Weights of a small GPT-style language model, trained from scratch on English Wikipedia.
Architecture: no biases in attention or MLP, untied embeddings.
Each number is 200 + 40 x the weight over its row's rms, rounded and kept within 0 to 999. Layers, rows and columns count from 0. The size before them is the row's rms in percent of the matrix's.

# up: layer 5 MLP up, 320x128, rms 0.129, rows 312-319, columns 0-127
# down: layer 5 MLP down (transposed), 320x128, rms 0.124, rows 312-319, columns 0-127
# gate: layer 5 MLP gate, 320x128, rms 0.137, rows 313-319, columns 0-127
up312,105,186,246,152,202,225,203,199,145,160,200,173,184,274,151,240,217,267,227,220,116,191,155,160,176,202,190,255,250,210,255,143,177,211,200,187,170,159,195,280,250,251,249,248,168,214,250,232,200,205,160,177,248,153,206,218,114,239,227,136,263,203,224,252,253,259,253,185,217,249,227,197,188,137,266,172,217,214,228,207,186,224,206,234,156,137,221,223,191,218,255,126,208,204,205,204,157,191,197,237,189,111,217,162,239,199,205,206,200,315,180,240,211,164,262,206,205,161,261,134,143,163,225,157,232,283,198,238,219
down312,102,172,188,168,228,138,235,178,153,165,158,235,205,164,215,136,147,192,242,201,175,215,173,199,169,215,199,176,248,208,214,197,167,177,213,175,108,162,189,137,221,209,215,243,155,191,204,206,170,214,228,216,218,159,150,218,128,232,186,135,248,202,161,175,173,223,177,221,207,211,244,232,182,128,287,174,187,208,254,240,235,234,147,211,166,198,262,263,115,208,235,191,212,250,216,209,103,149,175,213,239,61,167,139,176,204,262,169,256,181,192,245,182,205,168,214,215,111,231,263,105,182,188,142,207,259,190,187,214
gate313,091,197,217,124,168,226,274,212,197,161,207,224,228,224,117,179,193,258,206,185,244,162,226,103,232,159,205,180,209,260,208,234,284,230,175,187,182,145,181,210,183,212,193,205,225,227,173,199,224,152,244,124,186,264,240,186,211,171,233,162,116,157,212,189,269,213,213,90,151,188,226,186,188,201,215,267,139,200,223,169,182,206,166,240,234,267,178,233,203,170,181,171,157,118,205,231,228,176,195,242,118,227,222,188,184,213,173,159,180,156,196,246,230,187,266,208,314,218,186,191,213,102,133,242,221,242,210,238,225
up313,095,176,188,249,169,127,167,206,162,222,206,210,170,183,267,199,211,132,161,197,239,193,207,144,245,160,246,234,144,180,187,241,232,199,151,142,203,153,184,271,225,163,194,177,119,201,211,207,210,180,207,211,229,138,177,208,150,231,103,217,234,222,227,195,267,188,200,221,137,183,205,217,167,128,181,263,200,161,191,221,226,251,167,195,217,179,226,209,264,115,103,230,151,234,236,208,252,191,240,189,200,186,242,241,301,198,265,221,235,250,184,174,209,140,234,282,215,266,195,188,239,192,212,164,174,256,192,214,311
down313,095,251,220,243,196,181,244,202,199,152,231,186,208,221,261,194,175,257,207,199,178,160,133,246,188,216,177,173,188,90,141,147,68,129,205,228,272,184,228,191,206,153,250,203,212,227,261,195,118,135,161,242,186,171,242,171,243,244,178,189,240,195,203,272,154,224,262,204,250,203,206,198,179,269,213,227,214,247,105,188,216,241,141,219,149,172,179,141,203,216,185,297,184,167,152,139,207,237,233,224,158,185,190,174,209,179,230,220,225,207,210,200,238,281,181,155,196,174,159,252,216,199,254,177,187,189,215,225,145
gate314,101,248,225,198,190,235,294,204,164,212,163,184,203,253,192,216,239,139,205,182,135,213,78,247,209,144,223,251,92,216,185,195,189,251,179,213,196,282,280,141,256,203,210,167,178,227,137,187,164,200,186,214,196,220,248,240,236,158,272,200,237,241,225,234,245,140,164,181,156,195,193,225,202,231,202,131,267,295,192,197,206,184,215,261,212,219,201,159,213,194,221,197,157,193,154,219,168,209,282,196,129,144,192,237,237,199,153,300,192,236,179,203,160,235,146,180,217,175,183,213,196,169,170,139,234,203,255,197,204
up314,099,299,223,246,192,174,172,130,239,168,152,210,211,205,211,154,162,208,177,169,217,144,189,265,196,96,271,129,227,210,214,176,165,225,212,214,234,238,196,180,217,270,170,254,293,119,203,151,251,165,185,113,194,199,196,210,184,170,185,171,185,160,188,199,271,169,233,145,227,136,270,168,128,193,153,175,181,152,201,262,267,174,197,228,188,251,229,212,255,198,257,228,189,199,189,245,200,200,228,207,231,239,139,246,224,163,183,156,203,131,125,122,184,182,204,209,221,221,236,224,204,187,154,243,159,148,195,205,235
down314,099,202,233,210,254,161,203,203,197,210,203,226,190,207,243,207,211,198,182,270,106,197,242,179,95,234,174,157,190,274,199,194,236,178,241,156,220,206,193,284,241,218,256,188,277,314,225,215,217,189,262,158,227,181,246,185,252,182,200,230,156,219,202,203,191,169,221,197,305,193,190,189,240,191,199,202,188,141,251,187,233,246,216,238,227,250,292,173,204,246,202,176,209,240,193,249,252,144,248,223,220,246,204,197,126,199,247,250,296,180,183,136,185,215,198,224,246,213,197,197,125,259,178,243,166,142,128,222,188
gate315,100,204,205,232,222,202,227,263,201,147,173,137,159,145,274,197,130,162,240,239,155,162,236,210,202,183,223,147,238,171,177,240,239,153,201,270,190,208,222,118,248,163,197,201,144,242,261,170,193,256,205,235,190,184,143,227,235,183,194,194,179,161,151,198,229,193,139,226,207,228,245,285,143,215,195,150,261,225,274,179,175,223,237,205,216,204,217,144,205,304,233,208,223,183,234,230,280,279,170,185,179,190,174,186,193,175,178,198,251,284,170,250,252,178,172,160,254,149,212,164,210,210,218,193,192,219,89,121,213
up315,096,231,180,199,135,173,196,150,222,179,169,139,256,232,204,199,246,259,134,142,245,163,208,178,191,185,174,247,212,165,195,153,232,246,156,136,170,142,279,154,193,279,249,254,219,128,267,266,151,209,217,183,206,222,195,180,146,234,119,227,178,265,160,233,194,274,212,156,222,175,218,220,231,204,203,154,162,185,191,272,253,172,152,177,178,150,196,212,240,169,157,198,216,243,183,197,239,294,234,172,310,243,216,203,226,187,175,241,177,127,156,220,256,239,256,201,231,184,158,241,197,169,221,168,201,211,185,156,230
down315,097,224,144,237,174,158,195,170,146,235,260,162,175,208,165,132,247,108,212,155,268,226,157,280,249,203,243,256,181,191,160,199,307,235,175,180,238,190,219,261,257,246,228,140,168,167,201,179,158,207,147,225,197,191,145,240,228,178,157,138,211,244,188,199,180,204,212,204,170,235,145,243,133,187,152,154,233,163,220,253,207,231,204,144,208,156,232,260,255,200,207,137,245,138,178,235,217,205,213,241,199,211,184,169,235,179,143,172,229,230,187,206,163,249,225,179,271,166,245,227,205,210,252,231,182,179,104,215,287
gate316,095,134,139,236,231,181,172,187,157,185,191,227,173,209,176,170,172,201,140,265,145,165,147,167,212,217,211,167,212,158,205,158,191,225,153,182,252,167,303,203,127,204,238,158,206,195,219,204,249,241,186,191,144,153,202,233,227,242,215,216,250,190,179,240,173,163,155,255,226,218,117,205,229,243,187,195,214,202,167,188,183,190,192,149,142,196,223,247,184,114,256,220,146,161,222,216,116,136,195,218,239,136,148,204,159,131,198,226,141,199,159,207,188,246,263,243,211,243,232,150,132,153,217,220,222,96,294,174,157
up316,101,278,216,269,206,180,193,207,171,234,127,174,234,225,201,184,164,255,160,174,167,177,235,248,149,255,283,179,237,212,185,199,192,172,203,203,182,233,284,227,286,262,198,142,163,198,128,173,188,167,193,302,179,210,161,216,203,236,195,224,179,166,221,212,217,215,246,229,166,199,155,187,175,191,199,188,271,161,149,252,227,237,242,227,265,168,275,66,197,214,233,180,111,243,132,200,228,153,259,209,236,280,180,165,257,179,228,218,244,217,155,178,204,168,184,193,206,178,229,191,246,171,138,180,219,165,192,218,191
down316,101,212,215,215,204,192,204,134,206,154,255,202,195,214,178,146,326,140,236,199,184,251,219,204,185,236,204,198,174,261,215,204,155,244,240,224,168,194,129,217,120,227,238,205,228,230,264,122,116,170,161,138,154,230,217,210,238,231,164,208,141,160,175,187,181,161,205,171,228,146,229,148,280,274,175,236,195,158,232,183,178,170,169,137,219,152,237,198,212,184,181,276,206,134,192,162,239,203,180,195,209,188,166,179,237,213,227,247,205,194,183,251,218,274,137,204,170,269,174,147,259,199,302,216,262,201,205,175,254
gate317,101,250,251,212,192,213,229,237,170,274,159,200,153,248,154,243,198,292,159,185,218,190,118,160,192,190,251,184,188,119,183,196,187,258,215,161,193,193,252,130,290,248,236,237,212,217,196,205,226,191,282,177,236,137,253,229,232,169,198,220,172,149,172,217,169,202,200,123,247,169,185,171,244,234,251,166,166,247,210,180,237,196,208,178,215,161,121,192,221,280,182,199,163,236,253,205,243,204,310,191,196,232,191,237,153,131,226,222,217,135,235,201,162,187,218,208,208,148,170,185,233,173,198,179,212,231,119,98,187
up317,107,194,127,186,172,189,198,207,200,207,188,233,238,221,169,183,240,210,260,226,251,229,243,250,155,198,206,142,234,193,290,249,170,192,189,233,169,175,196,236,157,203,194,228,136,172,212,237,176,181,107,243,140,242,245,173,129,215,123,216,212,200,277,239,291,214,196,209,169,210,142,190,165,189,223,184,230,193,156,188,198,191,241,242,264,261,204,163,237,203,214,271,270,197,131,223,195,205,211,268,193,224,97,223,234,192,176,188,177,202,221,175,189,157,127,201,175,270,283,279,200,230,124,261,179,149,213,254,188
down317,103,211,146,165,227,146,197,111,221,220,240,225,225,206,191,208,235,124,218,203,169,184,182,275,190,137,241,173,215,274,199,171,239,198,228,325,190,189,167,228,183,178,136,195,227,229,157,202,148,136,191,195,204,199,234,176,213,227,98,149,179,182,250,217,252,217,203,253,214,193,180,180,175,227,228,257,239,181,212,184,192,218,274,211,151,244,206,150,181,184,178,131,248,199,250,175,233,195,216,170,208,135,214,266,208,187,158,271,210,250,234,167,197,220,167,196,257,277,334,261,196,198,177,249,189,188,198,267,237
gate318,099,140,132,253,203,153,174,290,123,247,266,206,207,213,333,169,254,220,190,266,157,210,214,217,159,252,191,215,209,189,165,237,208,204,218,214,222,160,187,192,234,155,208,215,164,184,165,223,220,221,111,232,232,185,210,201,233,139,234,185,213,191,224,235,218,188,191,227,200,237,203,249,307,210,206,176,182,214,291,154,127,232,252,231,207,198,177,216,176,224,178,208,195,157,223,216,198,202,128,125,195,143,141,228,228,215,231,215,303,243,121,207,225,216,228,178,277,203,204,246,165,154,236,208,241,213,133,234,207
up318,104,162,159,250,191,207,195,244,200,241,214,193,202,194,197,222,216,189,177,218,272,229,180,197,171,242,118,255,154,222,230,208,185,219,152,213,200,211,254,231,230,237,151,207,204,225,210,190,244,175,186,239,213,305,154,223,198,297,235,228,180,153,234,253,183,221,223,212,152,191,192,218,210,274,163,207,177,272,290,143,218,174,242,263,207,101,141,121,224,262,208,162,140,174,171,184,240,237,153,248,288,222,220,182,162,186,212,181,176,279,141,212,191,107,196,140,241,251,208,195,174,177,175,242,259,166,157,174,207
down318,101,215,164,224,208,127,191,201,258,191,230,192,234,285,254,166,276,250,214,178,171,174,166,170,180,257,148,255,220,258,291,163,148,242,152,152,234,145,214,265,148,165,209,213,195,228,193,185,252,163,199,225,223,194,151,166,210,183,189,182,121,195,186,208,147,188,241,153,243,229,161,257,219,216,227,271,165,112,244,222,135,111,201,233,243,161,213,176,219,184,236,235,251,207,160,223,195,229,211,166,222,245,192,115,231,188,263,175,212,179,179,224,246,177,167,107,235,216,194,192,262,217,250,209,202,117,223,213,232
gate319,101,220,281,209,176,179,228,197,185,174,251,198,147,205,182,192,171,144,112,227,222,202,178,205,227,216,171,175,183,238,193,150,207,234,198,249,207,143,187,218,218,181,230,162,206,146,235,142,223,236,207,150,222,249,238,190,256,217,160,271,231,148,143,222,95,232,198,159,169,173,183,146,268,253,238,232,277,257,139,202,229,127,254,192,159,199,207,217,183,162,228,173,257,164,169,192,226,233,117,224,298,269,170,197,215,205,192,213,245,146,266,258,233,270,234,243,179,224,245,246,227,181,197,205,279,171,188,149,229
up319,101,186,185,147,234,195,177,215,200,183,186,214,137,122,148,217,183,185,150,283,207,252,227,238,192,118,195,248,167,197,148,219,242,236,215,193,247,213,271,233,249,159,220,198,151,246,192,176,245,165,183,223,247,232,233,231,258,142,146,202,140,211,276,249,248,189,128,245,151,258,139,152,217,225,241,171,241,167,227,170,223,242,166,246,204,272,265,150,233,203,178,186,154,228,205,203,280,183,159,158,219,208,206,222,195,250,242,244,245,166,205,188,175,176,233,263,218,207,183,125,213,188,140,197,137,135,128,140,207
down319,102,171,122,253,179,231,216,170,210,267,186,224,277,198,228,175,195,270,199,167,180,144,222,257,241,148,167,243,282,213,196,264,168,215,179,174,199,262,209,146,200,248,221,183,217,202,241,241,195,137,303,282,177,190,166,198,188,257,219,198,209,131,159,192,123,275,272,221,248,201,164,229,178,139,205,217,166,199,222,245,267,165,137,164,211,151,184,246,187,219,214,180,229,156,226,208,161,209,187,225,165,115,239,220,202,189,234,234,205,223,168,191,257,213,180,256,287,205,278,197,219,193,256,198,133,226,229,163,195